Weights of a small GPT-style language model, trained from scratch on English Wikipedia.
Training: a variant of SOAP for these matrices, 878M tokens.
Each number is 200 + 40 x the weight over its row's rms, rounded and kept within 0 to 999. Layers, rows and columns count from 0. The size before them is the row's rms in percent of the matrix's.

# layer 4 attention key, 768x512, rms 0.0304, rows 619-639, columns 0-127
114,205,218,196,153,241,221,205,148,205,249,172,205,128,194,158,189,283,251,234,235,140,243,220,177,112,188,209,202,231,218,253,210,228,252,169,214,212,253,153,225,133,268,211,223,135,171,187,223,141,245,207,207,203,180,196,119,210,238,156,222,243,294,182,178,211,214,124,270,241,184,287,195,209,199,243,189,235,199,171,154,156,196,240,203,206,266,254,158,193,277,233,180,192,172,160,250,209,197,143,218,167,204,220,224,255,176,152,254,313,175,106,177,237,261,206,221,194,218,247,203,125,206,189,222,159,189,201,168
114,241,132,147,148,210,180,162,260,163,230,168,171,264,219,221,175,231,243,250,188,116,85,206,156,210,183,139,270,171,188,187,230,235,196,162,160,183,239,269,101,215,192,164,180,271,181,241,193,234,209,227,189,274,217,240,209,242,191,249,168,187,207,242,198,166,157,135,204,266,179,158,216,163,190,182,202,265,248,191,199,220,172,212,295,210,139,189,197,177,174,207,171,200,238,234,133,209,242,234,153,186,193,120,163,160,152,196,224,247,218,238,214,196,171,285,179,137,215,220,129,178,235,224,244,213,261,193,214
116,200,240,259,247,224,235,197,169,216,244,241,191,280,180,212,204,144,208,189,217,216,270,263,183,155,241,150,227,216,236,171,229,165,142,231,254,223,235,152,256,193,228,190,193,135,216,207,175,279,218,194,153,275,163,208,151,181,216,261,161,122,244,168,182,170,183,251,230,214,199,160,123,218,155,209,192,175,289,91,210,196,239,232,180,220,233,151,170,164,214,218,220,226,164,180,255,174,179,191,213,196,176,199,199,166,204,278,229,220,222,196,166,168,133,212,167,145,207,223,226,213,111,191,258,263,217,199,179
114,143,189,179,159,184,194,190,229,251,137,168,182,214,165,241,284,163,168,187,186,243,243,161,175,238,250,175,270,205,182,139,197,153,195,151,300,173,227,112,204,253,278,185,266,226,177,173,297,157,209,196,206,253,230,205,163,223,194,188,189,237,193,255,137,159,225,248,110,120,215,210,201,205,211,193,253,200,181,272,200,225,216,269,206,247,224,163,239,238,256,168,232,187,172,234,142,158,227,206,236,213,224,197,178,219,170,227,171,155,174,166,174,191,144,229,237,250,87,161,264,178,256,208,122,198,224,225,187
118,210,147,268,167,178,183,183,230,138,178,154,207,175,188,207,222,178,203,178,234,230,213,268,219,199,164,248,218,281,161,160,173,172,176,163,201,197,207,157,196,150,191,229,116,213,180,228,180,218,205,209,167,203,152,223,212,239,208,165,270,169,163,262,152,224,160,213,227,173,182,264,225,271,230,181,139,195,150,171,140,183,222,158,178,233,191,222,213,189,200,188,118,253,248,209,155,124,236,251,179,187,251,228,145,228,122,216,207,202,186,208,220,197,246,182,166,226,205,154,274,148,179,190,181,283,221,198,171
114,210,246,162,190,247,190,138,212,285,245,201,206,130,156,229,224,253,177,222,250,199,154,198,204,187,261,185,264,213,226,253,261,251,228,226,177,229,142,197,222,239,252,144,184,194,191,250,144,248,192,242,245,142,208,245,203,202,186,239,167,224,125,176,121,176,160,234,229,231,192,233,172,124,226,193,220,199,160,217,195,224,119,242,193,221,199,238,191,189,251,195,155,206,214,295,164,170,191,242,263,155,206,234,154,256,175,168,152,199,177,188,208,171,118,156,217,167,226,152,188,265,214,245,164,243,232,191,248
114,246,256,312,228,174,124,189,186,165,268,218,206,146,210,227,233,154,183,224,218,212,261,141,193,274,205,214,172,213,193,187,280,204,150,254,220,179,179,189,248,197,137,259,251,207,177,195,142,232,173,203,221,184,161,276,169,205,229,116,187,178,203,251,174,159,148,118,127,273,165,165,195,130,231,133,161,234,177,196,214,169,143,156,186,202,259,243,216,167,224,209,134,268,161,199,241,243,175,233,171,178,142,89,204,222,199,144,173,206,206,223,135,162,189,182,182,154,246,178,170,166,175,195,248,268,205,261,184
118,235,169,198,173,201,202,187,249,171,229,243,284,189,251,257,161,221,210,177,129,104,255,201,220,206,180,216,207,142,181,173,201,255,189,244,231,197,230,172,161,196,236,149,239,235,100,205,169,191,233,198,167,204,238,212,205,219,109,185,245,236,170,159,188,177,207,158,222,148,197,269,220,209,225,123,231,188,192,202,152,126,200,273,220,244,180,177,235,228,188,245,194,163,293,215,205,195,198,221,130,187,175,270,188,228,206,174,212,277,201,191,139,205,171,229,222,225,154,136,228,196,192,134,205,192,195,170,204
116,190,151,146,186,137,100,186,255,200,234,203,256,234,169,134,158,164,195,245,183,216,238,218,187,133,258,243,237,261,230,305,218,227,198,167,140,228,172,200,243,233,269,232,184,173,206,251,155,207,192,315,232,192,211,243,191,203,219,216,233,161,207,228,182,207,247,139,192,239,277,182,251,164,252,177,244,129,263,142,238,183,168,185,198,213,248,211,230,263,177,197,266,134,189,185,290,230,189,201,188,223,143,154,173,277,135,231,194,206,148,188,164,218,164,216,179,221,130,189,216,235,191,198,224,139,187,226,256
116,185,159,207,254,223,243,185,151,182,139,176,212,244,198,172,165,266,143,197,152,221,238,182,183,180,181,212,217,232,203,194,177,187,261,154,220,227,174,281,251,164,237,193,249,120,205,216,35,280,209,224,180,228,153,167,143,220,223,169,221,220,162,254,183,171,211,166,260,232,231,192,115,257,253,241,228,278,141,200,133,162,217,220,169,216,221,311,169,171,199,218,232,232,100,231,144,208,127,228,195,132,202,245,196,231,219,96,98,156,201,200,243,241,145,148,125,155,217,183,211,230,249,253,215,210,147,215,221
111,185,164,156,142,189,201,139,207,180,157,181,201,232,300,285,134,142,159,190,201,137,256,190,191,163,155,166,151,168,209,264,101,174,210,247,191,101,253,128,172,210,166,185,260,172,153,236,171,177,211,164,233,186,146,216,141,210,205,214,197,188,214,205,228,236,139,221,140,235,188,212,272,198,218,200,208,168,181,203,152,194,251,169,231,223,219,254,199,211,156,170,196,213,161,114,218,163,187,184,115,210,206,230,163,201,191,181,250,193,231,186,218,209,176,172,219,242,187,247,216,197,155,244,196,178,164,274,225
118,202,172,207,196,163,230,185,208,125,184,192,159,211,145,116,167,208,206,183,245,138,193,271,143,274,215,186,199,220,192,184,145,144,184,247,184,306,198,170,208,165,199,281,231,236,150,215,223,176,202,205,197,282,114,187,213,202,278,260,173,169,184,170,212,156,207,211,203,224,167,164,259,187,138,206,264,182,210,131,125,225,226,216,169,205,204,294,154,161,262,164,173,181,250,249,231,159,138,244,175,128,158,163,183,223,181,202,254,180,173,124,173,211,191,237,165,131,211,160,169,174,165,142,200,218,191,135,223
116,196,176,181,142,178,191,237,114,210,161,172,183,195,220,187,160,193,253,178,141,211,252,229,203,191,224,215,266,254,161,212,211,208,147,105,220,211,169,233,223,194,212,229,243,159,188,221,204,251,140,192,230,273,252,163,169,194,200,210,182,268,270,218,227,194,176,252,170,234,236,223,186,154,148,219,230,198,177,130,208,214,149,129,214,168,200,161,208,154,109,150,242,191,150,195,162,214,239,232,232,202,185,233,205,197,258,200,312,219,229,211,236,241,161,193,255,157,198,166,193,221,138,162,204,129,241,190,203
114,202,224,284,199,176,110,279,214,190,107,233,205,157,193,207,159,209,170,216,184,257,208,246,142,155,214,166,191,234,165,205,176,170,255,170,260,233,123,150,266,231,277,182,187,224,183,190,189,258,237,243,190,193,219,167,232,183,195,232,223,183,220,212,219,244,233,221,228,215,182,136,226,215,148,153,209,205,240,206,215,168,232,210,248,200,222,163,190,167,176,229,141,245,163,192,184,245,143,239,180,260,214,131,187,311,215,140,206,135,245,272,141,179,236,243,173,164,207,230,128,164,171,207,217,146,213,291,186
112,194,224,159,237,233,261,173,197,154,204,189,195,264,219,181,149,221,223,167,174,202,185,144,257,161,178,195,145,221,104,271,185,213,182,218,271,163,216,179,210,201,227,166,179,215,226,150,230,234,161,199,222,222,124,218,168,174,192,183,139,184,202,209,237,218,143,260,215,250,253,176,189,218,172,170,176,236,208,207,51,205,227,218,257,158,163,228,220,166,178,255,254,221,223,181,213,237,164,192,209,170,174,240,187,256,243,223,247,210,216,214,165,181,212,179,232,210,202,154,242,145,180,200,148,180,255,225,169
124,125,170,119,160,210,254,225,294,143,235,199,164,208,119,209,209,239,137,144,212,193,161,95,187,210,192,160,197,263,141,162,127,171,137,150,180,119,226,245,263,225,156,184,268,245,236,167,205,247,193,172,199,196,244,125,163,178,217,208,191,157,152,198,158,269,226,152,199,203,158,232,181,153,185,193,179,213,205,178,258,196,246,188,207,224,136,223,244,144,232,217,152,147,167,174,226,176,167,208,234,202,235,192,221,165,189,171,184,308,204,177,294,223,192,147,287,279,176,208,133,109,205,177,217,273,216,131,184
113,258,243,195,239,212,240,165,208,136,204,240,191,223,180,282,130,203,148,235,127,214,194,171,201,200,151,106,228,207,237,198,210,188,178,214,254,172,185,137,225,243,237,145,217,219,167,171,187,128,200,192,215,243,289,252,162,184,196,175,189,209,212,202,219,148,278,243,164,215,137,219,216,149,255,206,198,234,204,154,186,236,124,113,227,271,168,219,180,183,275,215,131,151,215,263,202,208,253,184,172,145,247,183,144,218,227,137,265,202,231,188,172,241,198,168,171,198,215,124,184,161,249,153,150,241,217,202,259
124,195,104,225,216,163,265,208,192,194,241,182,203,141,156,199,262,179,152,182,166,189,189,230,184,287,217,202,216,174,161,197,237,152,214,238,198,169,191,324,204,288,216,146,226,133,220,147,190,201,188,251,139,198,121,215,278,190,226,174,260,204,183,231,169,206,128,268,190,277,215,262,222,181,191,217,198,203,213,213,121,251,166,212,205,171,127,209,141,233,156,211,259,159,162,179,189,239,177,154,183,170,230,198,219,177,238,250,144,230,239,212,174,151,235,231,213,151,204,201,189,208,221,211,156,192,315,135,188
121,201,211,165,220,86,175,215,313,180,163,149,220,201,277,243,235,184,165,228,160,218,203,223,142,160,179,138,182,237,135,168,195,237,279,178,177,139,210,190,165,176,187,165,190,177,198,244,149,190,200,169,240,257,261,213,158,258,214,164,240,177,198,238,211,197,293,215,193,246,204,189,215,137,167,133,232,94,139,154,229,164,155,241,233,192,157,231,212,188,217,184,145,244,180,147,250,195,210,179,220,206,207,184,222,110,119,141,185,237,218,210,274,206,173,156,196,232,194,106,208,231,255,246,216,261,233,146,142
114,171,168,116,173,189,179,181,221,140,206,196,255,215,190,158,194,171,230,153,198,271,204,211,184,211,205,224,138,172,210,254,198,230,173,184,147,208,203,251,247,135,216,209,236,211,178,223,184,156,288,188,188,236,181,185,179,170,163,215,212,176,170,212,195,184,280,187,195,300,185,192,243,133,172,136,217,224,254,135,263,250,225,247,177,201,145,200,206,233,215,212,137,206,190,188,216,222,158,233,196,190,218,135,193,199,194,200,228,290,216,256,78,216,177,192,253,84,229,188,172,184,223,170,175,199,224,136,180
121,241,218,147,195,209,199,258,215,258,315,197,168,170,149,261,164,176,148,151,167,263,204,225,120,272,162,201,204,232,120,183,201,190,216,203,217,154,232,162,199,212,205,149,146,206,192,182,171,161,84,226,191,252,241,215,182,243,224,142,225,206,164,210,225,170,184,251,169,211,281,189,145,133,182,221,213,185,195,82,158,206,248,224,238,198,266,112,254,249,300,201,138,195,203,144,186,236,127,210,167,196,180,194,196,227,154,184,242,212,173,248,181,228,216,156,191,196,136,187,108,245,219,183,253,213,192,208,174
# layer 4 attention query, 768x512, rms 0.0307, rows 620-639, columns 0-127
119,181,186,185,239,194,136,282,192,140,220,167,162,227,216,178,172,234,259,252,201,182,142,217,203,185,140,147,191,166,115,186,217,196,172,193,220,218,236,210,160,218,209,176,224,193,173,169,219,217,204,168,178,260,272,144,236,171,171,133,184,169,180,214,245,87,198,209,143,260,215,208,181,288,219,166,252,181,193,216,275,259,135,209,230,163,164,283,230,197,121,221,160,256,182,190,213,218,172,215,214,132,182,201,252,213,163,198,206,203,214,224,174,187,219,232,205,177,198,230,196,209,247,194,218,174,231,184,197
114,124,213,285,144,145,247,188,100,259,185,220,202,195,218,249,211,178,261,195,198,239,257,240,227,195,291,226,197,164,163,222,260,156,174,275,281,217,264,258,198,199,209,220,247,148,253,254,159,237,195,202,140,161,167,297,197,252,159,263,169,212,242,227,223,215,156,193,175,254,261,150,131,234,103,158,212,234,310,198,311,192,240,238,173,214,248,210,180,193,150,180,220,222,176,204,231,184,176,221,185,232,214,204,153,203,168,248,267,237,245,244,208,212,164,197,200,191,211,172,234,208,170,223,260,256,233,210,184
113,164,200,151,194,220,202,194,294,192,137,203,159,127,216,206,192,246,142,202,250,154,124,224,220,164,195,102,238,282,311,223,213,155,174,117,211,229,228,164,208,178,146,164,214,202,106,274,215,221,196,250,197,232,188,246,196,166,195,225,209,219,253,244,184,220,211,196,184,158,199,175,211,204,195,207,189,250,214,290,279,175,222,266,215,212,268,181,244,265,171,223,260,107,165,250,188,189,260,159,249,172,259,166,144,238,256,156,156,223,170,214,198,245,212,232,217,265,84,168,252,180,294,221,187,248,175,151,229
116,230,164,214,201,191,267,208,212,181,198,130,181,150,201,198,165,193,169,153,211,224,289,298,171,212,222,200,216,219,210,210,164,263,170,160,138,190,225,196,170,205,164,205,143,261,148,207,186,259,223,237,160,222,244,224,262,226,223,200,170,239,190,231,160,174,205,215,261,215,239,180,189,169,175,216,138,235,219,99,222,175,196,172,230,216,163,208,251,214,266,186,152,217,248,284,205,143,185,209,222,76,185,224,161,196,176,182,177,190,230,254,247,149,243,183,132,208,245,125,119,145,207,132,235,233,166,205,183
111,171,247,197,226,216,135,188,203,206,195,226,202,234,152,171,223,277,131,218,295,223,141,237,253,226,215,198,267,170,230,212,232,281,291,235,271,190,151,216,198,121,207,171,176,194,239,231,209,224,177,320,258,206,213,205,220,243,111,201,274,229,107,170,215,203,250,212,214,182,202,191,204,252,212,253,177,135,180,209,190,177,167,243,127,207,198,227,189,160,192,229,145,247,205,174,172,196,230,192,281,186,200,174,111,141,214,217,139,161,198,168,213,170,117,200,219,212,196,164,115,257,177,209,260,196,243,146,217
111,222,246,272,239,198,80,168,155,233,215,164,255,182,233,224,167,138,170,199,276,161,266,189,215,236,210,227,207,216,177,193,207,180,231,255,214,109,210,207,185,164,179,210,213,259,170,245,209,190,133,176,213,154,133,302,182,221,156,217,146,198,202,170,219,252,231,141,165,173,165,214,211,119,149,201,216,279,135,254,122,186,181,220,228,185,247,229,210,155,183,111,87,212,167,218,210,234,167,239,121,264,169,189,195,174,174,123,186,198,181,255,192,212,239,171,185,146,190,222,229,232,167,223,216,224,180,281,196
114,224,171,196,201,216,212,192,254,181,186,260,196,203,179,170,189,157,201,181,172,140,269,197,216,164,198,230,176,257,196,205,196,213,240,175,222,151,240,176,182,128,251,157,230,230,175,150,224,162,200,208,199,224,148,214,177,183,142,243,197,281,239,181,214,174,256,186,209,236,273,262,160,240,189,158,199,128,110,200,127,160,152,237,239,219,284,119,190,164,229,204,195,223,257,217,239,201,160,214,207,163,241,296,250,172,196,140,94,272,189,194,274,258,245,190,168,163,180,183,243,203,226,140,159,139,228,251,212
113,214,205,192,263,226,131,163,314,125,272,191,241,273,152,186,218,175,252,248,188,288,184,221,243,155,299,208,229,220,233,227,253,210,218,232,114,216,184,181,218,192,263,236,182,181,170,230,123,202,146,210,274,316,218,192,153,156,241,117,261,186,256,264,218,246,251,143,249,208,224,204,217,146,278,230,169,151,208,210,207,213,266,174,194,191,274,232,161,235,235,158,259,173,182,210,262,157,180,190,156,161,257,225,215,285,225,207,165,225,141,202,178,249,160,213,210,155,219,180,124,179,196,236,216,218,236,169,251
118,207,159,236,280,165,270,225,185,270,196,182,210,146,248,284,213,241,149,146,137,245,200,262,275,185,236,242,201,216,167,236,157,237,258,143,164,194,212,234,234,123,199,269,170,114,210,226,170,176,173,169,228,236,207,220,132,278,225,210,163,312,231,213,234,153,258,160,189,162,106,168,139,243,250,230,217,202,206,175,159,156,176,171,152,245,267,241,177,198,182,166,103,270,142,181,181,222,230,257,277,176,235,236,267,180,230,123,163,198,191,267,169,218,193,189,161,210,268,258,203,241,221,187,264,181,196,254,228
109,198,222,222,169,206,235,133,202,220,200,212,207,261,210,205,166,107,201,159,223,226,227,210,206,178,149,200,247,240,185,195,198,202,207,170,173,202,196,183,180,222,186,215,233,212,167,225,218,180,146,218,169,226,172,243,163,135,163,206,227,201,271,245,228,233,264,184,81,209,186,215,174,164,103,231,241,186,185,199,150,255,177,220,207,196,192,235,202,203,139,168,225,196,274,147,263,226,214,126,157,215,155,181,198,231,190,140,223,186,201,132,267,169,150,205,213,205,211,225,187,197,249,235,162,229,145,243,210
110,259,201,203,214,165,215,149,168,146,135,183,144,154,171,164,180,144,246,249,198,140,213,257,178,233,276,201,235,177,220,137,216,154,154,234,189,310,155,170,193,192,209,224,226,216,261,230,196,140,218,179,197,266,198,213,160,227,241,231,276,218,198,144,234,200,155,197,231,262,188,200,219,168,121,205,177,163,127,137,171,199,215,179,135,191,197,245,227,237,214,231,193,200,167,214,225,212,174,226,231,127,147,181,192,193,147,140,256,204,220,137,112,225,230,161,188,221,229,211,141,204,176,165,260,266,196,130,184
117,188,239,245,96,247,224,183,201,199,184,197,229,228,152,221,225,199,226,172,165,183,251,250,186,208,241,249,251,195,244,206,158,187,165,158,189,220,159,208,234,261,268,226,156,201,197,188,192,286,164,235,262,232,189,212,229,216,158,153,215,189,240,255,238,133,204,224,167,189,170,232,182,146,159,222,153,156,172,204,215,216,127,230,193,249,202,159,266,150,132,134,189,227,164,248,191,273,234,228,264,199,164,281,216,214,227,195,258,138,187,193,228,243,176,177,207,163,167,173,199,169,217,212,142,189,120,146,211
112,154,213,256,142,205,180,221,271,192,144,213,265,159,206,99,171,181,208,239,197,189,234,241,125,252,300,163,211,245,169,200,199,201,186,233,151,238,168,160,234,241,268,201,171,211,184,164,186,181,225,280,156,158,119,280,216,181,237,198,213,152,281,177,180,284,182,208,211,236,226,147,208,190,195,239,198,135,168,159,160,170,274,215,240,147,220,203,230,295,176,177,153,240,204,240,173,207,136,176,235,258,208,241,162,276,198,192,268,195,223,276,147,190,213,252,164,155,241,225,176,230,139,188,187,130,203,263,248
104,184,249,135,263,215,243,157,173,230,217,240,161,161,181,188,116,245,245,193,186,176,222,174,216,255,168,191,198,226,124,176,175,207,189,202,191,222,219,272,240,166,217,154,220,207,190,195,248,334,155,193,186,269,230,262,165,224,204,193,252,200,217,208,155,189,157,233,251,276,274,117,138,184,177,166,205,256,161,226,138,189,218,204,203,233,230,207,170,93,174,246,260,186,241,249,213,279,195,199,187,167,265,184,224,179,254,191,198,172,190,236,215,150,247,208,198,138,201,122,204,155,189,269,157,222,212,241,166
118,157,217,221,190,113,225,131,218,169,157,179,285,148,127,191,263,169,257,162,204,194,160,145,178,189,235,227,214,177,165,158,234,161,188,137,228,211,177,196,186,238,193,232,261,238,218,208,206,197,186,197,193,184,254,167,113,193,178,144,215,145,166,163,153,214,262,184,235,214,164,201,194,167,260,150,149,184,147,186,195,211,164,213,180,201,180,173,235,195,158,172,164,178,199,156,190,177,179,207,246,217,209,271,266,135,144,207,184,256,184,152,246,141,145,197,280,211,193,252,232,227,217,208,179,175,215,191,194
115,245,222,251,111,171,201,200,161,171,146,185,152,211,244,235,120,220,177,153,196,243,229,145,183,200,111,177,177,194,214,207,244,106,218,141,221,133,191,239,240,243,178,216,243,250,203,238,214,228,204,237,149,281,216,164,172,171,155,203,193,208,216,189,231,169,251,225,167,234,146,172,218,165,195,210,238,171,185,259,216,141,128,161,216,167,196,157,162,171,179,169,236,209,258,282,279,196,227,151,301,162,165,186,204,201,182,168,218,203,183,174,189,221,219,208,176,242,214,96,136,189,220,275,222,204,230,173,198
121,134,152,167,128,205,215,202,150,190,286,133,171,140,150,272,182,156,153,204,95,167,236,179,233,211,222,254,171,191,163,273,212,156,215,211,203,196,193,224,235,291,191,207,66,221,201,179,173,174,234,152,198,255,215,209,174,291,212,201,233,222,174,155,203,155,172,190,169,194,229,233,188,172,130,193,186,247,242,260,152,236,215,202,214,218,233,217,192,216,204,183,154,172,187,142,190,183,191,218,162,250,165,230,230,176,136,183,172,308,218,254,129,158,237,233,223,159,262,223,284,163,187,211,172,173,196,215,132
115,153,227,214,199,123,167,223,252,234,112,132,231,269,208,220,208,206,214,227,203,179,263,210,185,185,123,191,244,223,145,151,144,221,191,204,229,192,231,195,242,162,209,177,254,163,243,236,187,158,250,168,230,247,155,200,208,262,223,94,217,193,197,246,221,201,186,231,230,207,230,217,153,199,122,170,222,151,128,233,193,129,238,148,328,197,149,209,196,186,220,150,163,218,183,159,280,194,201,270,246,156,193,156,172,231,203,263,186,249,237,240,237,165,168,189,178,149,179,105,221,223,226,255,200,229,244,238,215
112,255,166,174,189,195,147,142,218,137,261,180,185,177,151,137,232,197,238,159,164,147,151,147,214,206,231,264,173,231,223,192,171,262,198,263,165,188,170,252,205,161,224,166,281,282,254,165,202,222,221,184,188,164,173,210,196,200,177,191,189,232,222,191,204,209,272,206,167,203,191,196,186,220,191,225,214,191,204,177,189,198,216,172,166,245,208,228,200,182,273,177,141,155,206,209,211,188,143,221,198,223,185,189,134,194,247,201,209,209,218,219,140,175,190,239,243,170,221,195,178,208,180,193,176,170,243,151,192
123,258,203,208,215,217,147,276,198,206,229,155,196,184,158,240,215,196,198,193,203,200,227,196,169,296,182,224,199,224,138,80,291,201,205,211,187,238,235,180,178,208,192,249,182,200,178,200,208,175,202,254,156,256,190,233,177,245,206,121,246,229,209,197,187,167,145,198,216,209,155,170,217,180,169,219,195,193,131,184,170,184,178,230,276,201,269,186,233,150,234,133,75,260,191,152,182,165,241,248,161,148,133,210,251,222,86,195,287,209,133,155,160,168,207,137,225,202,225,193,228,210,259,220,155,195,161,249,261
# layer 4 attention value, 768x512, rms 0.0246, rows 576-582, columns 0-127
135,226,162,203,174,191,241,181,293,166,208,202,248,64,154,197,199,186,243,190,217,211,174,191,223,146,218,186,167,217,208,216,228,167,182,169,197,178,246,245,219,193,187,172,180,209,152,205,115,214,186,254,180,193,227,205,172,217,242,200,186,208,240,168,273,184,184,170,201,208,171,183,187,99,213,255,265,196,227,136,190,220,202,230,177,135,155,198,233,249,223,194,170,250,259,175,304,218,225,200,152,232,147,225,152,181,208,182,215,240,112,284,197,278,237,224,68,277,220,151,210,129,182,200,157,148,231,178,135
131,216,209,266,237,177,132,144,193,310,197,255,180,223,203,243,192,222,188,172,144,117,245,180,176,195,144,181,178,199,156,182,122,186,167,220,165,206,204,153,252,190,233,181,124,169,254,214,191,246,264,199,239,125,174,216,219,179,262,228,155,276,151,186,209,173,183,211,164,237,225,222,255,263,186,255,184,244,222,167,217,177,250,171,230,268,238,259,213,232,227,244,169,234,185,139,237,270,153,231,261,290,180,218,205,168,288,187,161,272,211,243,245,187,241,269,238,242,232,226,145,237,222,213,160,221,241,193,227
130,192,141,184,208,157,167,210,161,148,265,142,180,304,239,211,173,162,192,222,218,263,241,276,171,221,207,199,270,214,155,189,161,278,184,187,209,179,211,205,230,237,244,107,149,191,218,229,223,213,193,188,181,226,229,213,228,245,221,193,160,233,150,126,230,301,238,165,182,128,241,276,216,173,234,121,250,237,190,221,201,191,162,192,203,203,159,265,228,248,207,171,192,233,208,223,204,199,181,140,143,192,210,222,220,132,219,250,191,185,143,212,197,223,194,215,195,215,166,191,249,245,196,257,245,136,245,148,137
133,202,187,156,156,122,239,183,206,247,193,139,292,260,238,146,224,183,264,182,188,159,214,241,215,186,194,179,250,226,166,187,190,234,197,128,180,233,203,196,196,291,240,143,198,180,170,191,133,105,296,227,196,252,240,216,217,161,209,207,203,259,259,202,125,192,223,194,243,191,171,201,165,243,289,178,129,207,247,210,177,167,142,172,111,175,250,279,176,243,207,209,239,194,241,179,147,290,198,262,240,151,238,211,210,131,164,234,197,203,163,208,250,186,224,218,107,145,196,208,191,210,169,181,244,177,249,129,233
133,264,168,210,178,177,252,193,167,141,201,174,195,150,225,150,284,168,218,171,227,199,176,141,195,198,132,198,223,218,214,271,199,227,172,174,172,198,206,176,209,229,118,163,214,112,139,167,160,225,213,212,206,261,172,202,207,132,211,251,264,188,195,190,270,210,243,210,157,184,243,174,260,152,201,185,125,237,173,223,205,175,194,274,210,195,239,221,190,186,253,160,223,224,273,186,206,246,165,228,211,187,188,238,193,162,166,202,196,163,144,171,150,192,218,233,181,212,212,212,210,213,198,122,251,185,168,242,238
133,198,125,261,119,278,162,167,239,148,190,228,163,220,217,200,129,334,227,172,114,245,177,182,221,219,295,138,162,218,266,230,169,214,202,155,160,237,243,200,253,191,215,191,211,188,148,189,155,169,165,198,220,141,185,218,184,183,142,299,236,199,251,162,136,217,193,280,201,230,170,235,123,226,220,200,232,273,188,154,186,181,196,150,222,188,274,167,207,315,226,187,170,198,212,204,163,220,225,204,342,139,244,241,154,148,213,222,232,193,138,223,246,188,212,191,157,141,195,260,258,190,158,258,246,208,203,120,200
147,217,175,181,173,209,209,200,247,224,166,227,162,191,195,222,186,212,222,188,183,124,155,192,213,166,160,225,205,146,227,171,162,211,155,207,202,239,211,172,171,241,192,201,211,238,183,214,184,222,148,192,153,141,224,249,251,166,202,226,170,158,149,142,202,168,255,152,249,147,275,272,125,145,247,149,168,225,171,215,238,220,260,263,171,237,275,199,236,201,199,149,138,211,195,188,156,244,189,194,189,127,161,156,174,164,168,161,178,213,150,221,129,265,196,285,254,198,237,182,177,199,173,168,215,202,179,206,274
# layer 4 attention output (transposed), 768x512, rms 0.0356, rows 576-582, columns 0-127
122,216,185,192,243,297,176,270,131,251,198,175,187,216,169,165,193,273,233,203,273,194,180,190,213,227,230,194,188,144,128,207,209,248,171,134,200,315,177,158,212,163,208,184,240,192,220,269,264,156,233,132,195,173,172,191,175,168,204,200,166,214,125,201,197,208,239,221,222,248,182,192,127,214,227,217,235,194,157,232,238,204,137,172,241,160,181,277,251,137,92,261,278,252,119,142,204,174,219,164,238,183,148,267,236,287,176,117,191,226,231,179,197,208,222,138,255,193,132,293,232,234,189,195,202,202,108,249,170
114,203,172,228,192,211,215,171,274,197,250,242,179,169,241,172,225,158,167,185,223,227,176,166,184,206,222,175,167,172,171,251,155,217,196,311,204,162,172,206,198,192,249,218,192,153,200,165,166,208,206,151,238,230,301,207,167,207,214,187,154,197,209,222,220,197,136,169,172,197,150,167,212,224,215,194,240,149,268,150,210,204,224,180,225,220,194,190,219,135,267,233,265,180,226,216,161,172,208,204,141,167,180,222,208,190,191,201,221,167,216,228,88,137,132,154,154,250,175,231,229,130,182,214,206,211,247,187,164
120,276,214,228,190,279,169,167,267,201,246,271,197,143,223,177,260,220,210,208,211,169,160,167,243,174,233,186,198,168,168,203,252,231,264,227,194,173,225,171,209,190,218,249,179,166,190,245,260,239,184,252,277,166,191,154,150,172,164,255,217,233,180,190,225,190,162,218,142,180,183,198,203,172,188,237,198,252,170,178,255,215,275,171,216,271,207,99,168,195,155,237,157,218,257,224,201,242,198,238,190,158,186,208,161,250,100,147,194,188,169,132,255,224,220,215,213,168,148,213,170,195,219,129,247,235,190,202,203
120,187,275,175,189,233,230,237,249,143,176,222,158,148,185,141,156,190,216,203,169,234,253,151,197,218,211,157,213,231,222,221,170,190,205,238,272,182,167,126,203,146,148,225,183,265,188,201,174,216,216,236,205,175,197,243,181,172,160,111,202,157,173,236,210,176,155,251,187,296,234,192,212,213,180,181,251,225,179,271,156,198,178,127,198,160,192,168,208,172,231,153,166,142,191,142,209,127,134,151,135,247,172,127,167,210,186,140,164,80,260,211,197,256,184,178,242,171,159,233,188,173,198,213,214,156,188,305,190
121,215,271,256,131,233,222,192,129,134,184,249,171,217,134,202,187,129,188,196,140,310,192,228,202,224,166,182,176,174,205,232,167,212,193,257,228,171,171,141,153,211,263,187,260,286,230,165,265,223,210,237,140,163,245,214,237,209,201,156,193,231,211,204,214,145,194,207,227,167,208,235,176,220,219,168,154,193,244,259,187,191,205,183,241,192,159,222,227,147,178,255,268,164,222,260,142,236,173,196,193,147,251,143,170,186,163,159,272,176,182,174,191,153,251,228,199,212,186,144,169,182,217,174,267,169,250,252,297
118,147,207,200,240,219,284,146,216,198,238,169,215,250,211,260,210,133,213,194,197,166,200,162,159,186,200,205,189,118,202,164,193,145,199,245,176,200,246,208,185,228,217,228,257,155,192,248,219,153,227,170,232,300,149,230,209,192,287,139,149,184,228,232,257,216,147,211,182,200,245,198,177,231,172,163,188,136,148,247,182,135,152,256,200,222,191,256,163,222,175,224,253,149,239,186,194,180,197,204,233,233,192,188,189,161,204,175,179,245,165,208,162,227,207,226,246,185,78,96,239,256,250,216,225,217,131,213,174
125,150,177,193,216,174,193,174,138,250,187,256,242,212,223,195,175,228,235,183,203,247,188,197,233,134,258,187,184,226,114,193,121,157,233,114,209,214,279,188,240,230,209,243,177,192,192,245,215,260,236,222,195,186,176,224,196,154,168,165,206,181,189,209,172,234,220,246,196,225,160,212,106,183,229,221,193,251,90,183,199,187,206,115,162,189,175,194,231,183,230,251,301,224,179,194,138,197,139,250,169,231,231,260,186,241,194,264,234,192,94,237,166,196,87,175,210,253,172,250,218,194,205,187,165,235,168,209,188